config.toml
hidden_size = 256
num_key_value_heads = 2
vocab_size = 1011
qk_norm = false
learning_rate = 0.00388
Each number is 128 + 32 x the weight over its row's rms, rounded and kept within 0 to 255. Layers, rows and columns count from 0. Numbers have three digits each. The size before them is the row's rms in percent of the matrix's.

# up: layer 11 MLP up, 1024x256, rms 0.0891, rows 123-169, columns 0-63
# down: layer 11 MLP down (transposed), 1024x256, rms 0.0877, rows 123-168, columns 0-63
up123 104:167114129168094135126078104193083130149126119153136134166098109113100136154114130116161083102135168157135155100137159110100121139135157155160145106197123147102161108096150081073151139141116145
down123 100:147139157079175053176162117134081165134112183143157172119140159128110114119109177112115093086141168118081151087168074126133129076041224122102147197075124109073099201144132093151132125095099105
up124 096:073162070179125125065092114117131106088084174094100174085129147128100099153130118166179191107105158127087072122123120131085130129067121121129079151123107130135148142153140098085140061092127180
down124 098:167108145116084103128173218117084142147122150194096130138154096100111184073068103134099092138087177107153152117115143082111138077144101139136106092141138114134151174099125102154138107118086099
up125 100:123144108188111096153213140120122156138129103164097128131074099169136081127188147064144168105169124082130085174109157090125112144129133114090146125162155102111135157199086118119110136131109133
down125 105:186094151119199109147097160147149122134163125112093065163194174185134100158130117115103118128103132151141185114176119081110151137134140128146176130126136163150157126131103128158141110091080165
up126 097:122136125120097125107051153160190115120103088077110089105086156173138108183162146099114114148094164199125150140085141081157083136105103133151110100131148179163105092146156111114144150182140140
down126 097:107155127158119102176176167082132182149105136100114110109108124172115178048135159140100103139143170145135156146148117088134138152181071097171148116085184105123122136131124149116164134100096160
up127 099:134101195177132131177130081147116160116091046102086160125170110133137142168145139127172100104122161098143096171157082124182143161122106182112156100143147184117131155110118132114148116091158162
down127 100:130123138103166096109102185121109142166135129179208063107070178139145159114177143073088153156085154132136098109129122111154134127112165137126087094217213151166179118136065098074197082033159099
up128 100:091084123105180191112123164143104101133165108099164092144184132146167135180123112200109122154119142139122094081085080103157175106181116082141136100191204121135097129117116083102144105121108131
down128 100:167091122169150095141161086130134136145158140173133179086123089148121167075138235110128107124110110112130126153116170179090114180144140127128139112075148215182136150125103150086120142174059208
up129 099:174074116137146126126121136099105170150133162146061136167160130176138149069109163094149173112105128199090121136084143108146137129127161159102115097103101120143138080083154130103145120156180073
down129 101:151129116122142109111177165163140135100112111189085131129134096103159115153163082165153089122130148129120176155072093171122169146151121097142113118161130156132152099148161143194108112162104139
up130 103:114096097201158175155116158087102106068149089117145163155106093208118109133138111135103056103113134110175160122100182129090151157145151178194142152132133084112155144124113154102124117149145117
down130 103:118120083120073121133127070122084149121124116100101190139117103123168117092131204151083136124218109093156099169096144096130177157112163158174118136154121143074112134162192100144112078158126138
up131 093:077130120135154167125122125136120138087103135063131124145116180189134085159171137102142117136126118118052099093109157122059127156100131143123135143158157178147122116102176113185109090141170060
down131 094:118128148123099176097155132132054180207130132129066109115180121080076156183152097142167152139151148126113201095174106112102139122187183093106105102130181167136123149075124177103117132122134156
up132 100:143118085069159127081167115081147198163159175127144125101111094151097108095114161115125099130122168199142102115131159131108137185137143117142113155198157124178072180175174135087095146145109107
down132 099:109136110090151121089061150115069134109159125128094154106150107083134135109082125090126101110120115164168150146123188204116103072080134155148140151102129092105141134083142167122168170109150147
up133 095:171142115138152080112136096121101188187110166102097155155142157150153105035127093128141155126100143100100110105131186133118181153134138134091162128192135136144170143112134092111125159126152161
down133 093:077158175160126131128116104068114171174125140134132192130109092152077115107096106142085121122107137150129163133130127077175176083143128126176155128106157149133086152127112089148152090063138098
up134 092:122071136138156075137156090100090134103110152149141191146068167132128164163050151154117100122131148145130112152138124160080078131184108131118134096123072147116115099145167176198152118110131079
down134 083:197135080172138150139178160162102104105186088146193113045135148100130082213168125161169099162119072119095143105128093095112067132132056131143159155110152162103126156128118129173104123185164186
up135 107:091144085140098110115068095216120061156074137132078091096112117156167117167129133110138075136129141101086071091122150129090158126122103147159101090136126134119101146122092112114129157181177092
down135 099:133135087103169134152103171162128109121093166094153088151113075150120120131185108119117208151171185083166209102138125078173076117171110160139170146119168114163085207081183177102109102163110135
up136 102:126119119164165137186138141162109087089106121152083102129161139164116150121164164133166116103140132176098139162130116113083110126160151159100157118168065179129199117143025160146123159111070066
down136 105:157171171186052133098175069203173130113152110152139121152140066153131090165055108125104152169145178156115141147108096177149102136147130108079109137106119135127067095162178082171118065130180122
up137 104:120139127072147143125118119163118188131146152157126198160152139150107142105099147086168133131146126152156186139054077064074077174091084117127102114143137069154106159115127092146096110150099148
down137 102:101177150160122138136140142150182075108158096129159147110078130128153098181206054184112142104142149100080102198115095168131137126099107135088143143107093143150176143146140151129107114152121105
up138 110:127115111125091095139151159152126093123126149115114164040171081156154096096159119105076147109165124083125193145186056128186101159102153135123144169123172134143116152177137083152118105131122114
down138 115:144125113182151151084110149149153123170119092123111137132147080141066079158158076111116143094180135156113088142131083131109146160074091148070119175166089143105124115150120108151111109126058085
up139 098:138153131109158088165197141109159144141094147163165093102126141121155124164109146133167156109144141086057081123149127090161074154129130162096184076114100110158084108129110130074113068156123128
down139 093:119123112108122115108131178119110122144106194121086158143132137082086073144130074131068148197138092116109038166177114140112126170101152181152099173122099130164102118138138114210109179046105072
up140 105:189121095155176160157094160099136131103092076149070138142092146149117203102126144095109090138113133138107127164107114089172172199157097057142173151083135095110111170171068115094103162108102133
down140 104:141117133156121074146110049126134127136094084117194089196105129093141136088109149122175093193099116129122148139148157073090153158160148103082098068143120115044079107091083148134161090146106109
up141 087:120109134150100138079109051179100128167098138090112117128108122159129154118064088111140120116186176140108192132099114150120186145109155092139147147150167124135121176108108145142135096048180158
down141 092:141139099150103052131199114127104140103164143141083167069134148140140132124142149139205110056115074119108163094087148133116058133147156100100117099117132109142177174140097130143142115098095132
up142 106:228118141104122135138100151106118126152158136102167141078143063149134151114123111166175120122105124157097108126085093156132188128162113178142113139156097159183178160138088146126126153099096162
down142 105:157174141131117136138148114129119115088163091143136112159158127084121168108194108119132162067095153099143161081102116081116200133125105136094160114099128158113128134100111158143081127126184212
up143 104:143022122201081118125108147136148142102219188140172136128129107115118194112141143132119047136095131133085143117078120114153085131105167184099118127132104140153157114215150151130109120097151103
down143 106:157133146130161130164183172149091082139136137186097104171143095129143103142155113163138175147119107107109137128144108120137176090112107128144131122098147166145087139117131143122131105184107104
up144 105:156072117053144154118081060162060097096145143116084120141162139167141125138135155078108140079149151094148113105108120135204120132158116139090087155169107154107147165103153097169217137163149157
down144 099:147163147105138125141108155098083091136112153133102083129081115091151135165055128091149150119118140180116138084130139141085084135105156108116154160190096098137115140131130168132177132115116105
up145 093:107095131130125136151167076079158170151074132145139140116224195162169170129171142119173184163129143148110166113108101099137163154124095101109107125213080137132116163111166122092056176091101116
down145 096:140114098151178095172149147093034141137119105195160178148091146049150086126116166146118099118149121130097148154147139160105165099109057098167131100076122078109182132130062118116115094119170178
up146 103:155133085104135149082092102153157131141121183152115120087128159164110138185116110087153126156076100180087072072142180150123139151177130179123111153071162086174086144090198121149129161084114072
down146 093:164134115190094113122108149126084148104132117060043156134130168060172112143130103158121173130172159160169134065130125129170142164129130067097155132130124111119146110124120118112075144139134117
up147 106:127105104176113152142138077089180158176198120072045110156166108157116076164114125170179184136114093126100113135157096120119129157120122139154100074084124139128141122147107137151150109129117134
down147 112:146123161103154093118172147147067068120184192164140107080131118122155189121093086137099083197178160153124145117153119080123132143158160092108168111069085124080104162136170106134141132148140065
up148 091:158128078124137116186169102122103106141140107143136096123148079124098111136154118191127119132173196071128111076110169160137152134157082153114176084094096203162165112174133113091097135088175082
down148 095:055070184146122107087088143114164183100137136148140143107151172151119148127126157109129164081084132061103155127100089175080154125122140173183070167087114132123191149139157158170157133108120121
up149 098:163132141089117091118144106173165086155128093087123092163145080148129155122113190160109102122129127135143123064165116157107122137177100103168102102121083148180136122199131156186177136154156110
down149 101:129048134085093095069080116107086086107204096122161099163118100074100110127075095132106156086097162125133141113142100117106119127134168141194172174141112102102119119197104088177086107105141073
up150 100:169083088102099151171155115134115173118174084118093130128133154154129123144115185095148144153108086127131164186153085059099132138080103089103133099165163102188166094082148125088062106185174103
down150 102:112135153137129130167095189105092073119172187081131138113113140164041130131162170142167175137109119186151099174143110153113128156122081088130099153174110133095124080171101152127152136077157173
up151 108:138159153119235129201155112140118108168140119120170169103109111138187128136105156140144127117147179120111152139125119105153133126116160127052150094108160139110162156175106164124076137175145146
down151 105:101139105094075157123134108165097125138140137082212161187169089105114132139174179161181147181118071130084132110165178166109113109100114124149140109146153051138095078139159107116169157146122097
up152 104:126109101143170113053109119100155142124115132124135117076156117092147167064116157170167145120134136117118132146162135134121102141127117131093081161130120144120096105092134108112084133148151091
down152 099:117110132095182156159125102157122155102106096105164125072144099148116119156157119160109146147174154132139157117177122076141155145126122117141166158069115104105126140099142045129171173155127150
up153 098:128166140137158074144147132178115090108103161162098166132151063180105160132103097171143122155130101151126099115123081131170114110159112152136126220142153079118155037123108165133165145107129118
down153 097:138201169098130070123129208187190137144089128163124105140140128127102117150134088084140102170138157133166125133131176062149152122150161132083144142122167171151192168155106142110146127162052135
up154 100:099170166086150115148147140111170126116119205133118062127141143091136126146045077086155122130086102178234141101165128103135091124083083105150134142103091150136095175179128208116157032150140127
down154 102:172146069150127068149127082131137155129133092140135096177131084144144176149126177090113154119181077109127089160151140145110091094085176117070123122117146146179105210130102088096147096099037154
up155 093:113085128141153116059103111184141095120119090102114159105134106128123099087112096116144199134112168116151093137097175101074148171150107122149129163053123191136121143115114111113148079160161083
down155 103:097097121160084045114091136098135156138106145149212069115144082149107119128124099105180140168199123150123170118125184142175157108159138165140119107132126102168082183069185114148116109133103108
up156 113:111065159050143145070135100070089101116144128112118099164135135124124078161228144157143138131104067137072129153108156126116138139130156149142118161172110139105118122153113124134182191089177103
down156 105:176171117040196107137119096096087109158095151114150160164123205127126114070082133157166127158169136117129135113182156084142134143156150094107162114159159162142049117110115108130104132158150138
up157 100:125089093096116140100135105090132165101129131113153133133153102115117096141110077147158161054114099107147092109164136130047180138177079144151123098108157151110183151139094116120126138148078094
down157 096:126156124112124141154106149148123125111090149124053109168186151144149060126137113099075101128126116074167112133158172141174126064091123074144093128146089101088138125180141071137085076079112119
up158 099:157176117129108126177151127068086101072128100156139176118107130103167152194192118084162122152083162126200133096072127192110129176147114148193094117097117162106172064089070136170141152148101143
down158 104:121109100067129131163143099115138113149159152141078179127120095211151121129156166138088119068109102092107088086138164089120170160186111063190143089156157117177103116112120164071135139157152088
up159 089:106098107133110174168152151124139153129143113125156107148122074135115071157124135160184175101144123095128103109108145181105157215171137164151166116131147086146131130136123098144075110109115107
down159 096:128123160113135118104142227109122113149143088099159119107125145136161124214093126130130141193178115180132102161097192164149148091151140116091131154067125104058099124124107160111081169122156168
up160 095:119106071065073075097109134125178100141112100136122155098105111121169150123109144145153159143107103127178155109130174167193098125154140160129118154137122149127150114132156102140196128143097093
down160 092:144168141164068121146082129151153114188093153091159122154121122099147119111158134144089138164188126123139108191106124094167127155109162081091167096134084146081108154104135080156130079119143152
up161 101:193125202102108128184143162092155122095106131159086169152164182104105110109161102146148112080121126121173119164131099099193131160133130155130113084144142128112132120132180216086087142099117139
down161 104:124136126130099107103114089101178135107157101174157125154184098135156209162100160107114162125165149139063152156162151152132135129119093075162117150128096171154138093089127203120135089164120103
up162 099:131118136173139170124168094124138104095133124088139076106129156094070139120141077113143141113156088095115124132067181089113090172110200169151133070123104113129153164150153178131172116051181090
down162 098:128133137104136138096107127181124202120161137130120139138156140101088086133118182075102179166112105114169113155130137090083142063135145144088160135156166138059132135109092124135088077103124207
up163 108:081119103120109136143179082143131080135165164147096085105143142164175089065154101169180134108162142156116090120150109103164128132153076143068122116135126159182172175064127115111090077152161123
down163 102:118153146109121091130115099093150097173104128115162136102122116168141155088115182122169143191123201158115136104152117169116109107115147068088104045137164084083102128119173131134150138134115093
up164 096:133129177087140189155108102147109097136106167143121133119152138128078071082153068070180125135145199115163096118190100142157062134144164108121124111165079136100111145124135091109150145107148169
down164 102:135140101122120136149164157072117160134139154076104123109143150099111138175181078157116038149086139163162121155126098084092143135147138173154181120138191101139123125141124094166108190120113142
up165 093:103140079148142125158091016104112144113120132094138056153161106158136135131042138112139090181084086134172150090128174083161139124100120050112179135107101147107102163135161150077142186164184081
down165 094:159122131083168121107069153142134126164114103160113094154067122094184118094167126132096133171214148123162183096148170146130146094106111128112153140222154168099159097089093148112097104108088105
up166 102:142095086154152132103132104124140105065160137112136149158161157087077098105119143176093088120162135146121133155187128130053086102149128122094126088087135147118100146093148160116158125123149168
down166 100:102116091101086125173082138087138098153124113155136103138134135113159135108121101158121099118154091133112089144133158123164147099141136151119118166157084151096186082109106091161110111166050098
up167 098:172098137078151107153120126108110140115142142105142197129110167143138219144160119157132150175049091099134119079116119093070185116103084126120151058153115147186122103121151107128159071135077148
down167 100:063160082098132064144123154077154128123160153086096140118113184156143088178112145081147173108130154125046119149116106135140088179173094172149097089156149093120118125164091166106123128081102176
up168 107:109171096091072149136140202129136089105173144136131143101104072180149061128178112156155109097110115113153165171113130112133132119092093130147169126050172160093171167114121122126081077075131110
down168 110:149100091143110098146119196128129138160146146143107088130151139114131180145113109089095103148105163079129114162134124098111108190115116113070133158181085067134165109147181164132108108174103112
up169 098:129146138121133148106103093132088121187183104155083149082153116088110167130149163132136148104148136137187132098122132159152088148145064144133153127053197137161124088091140116145159121153126151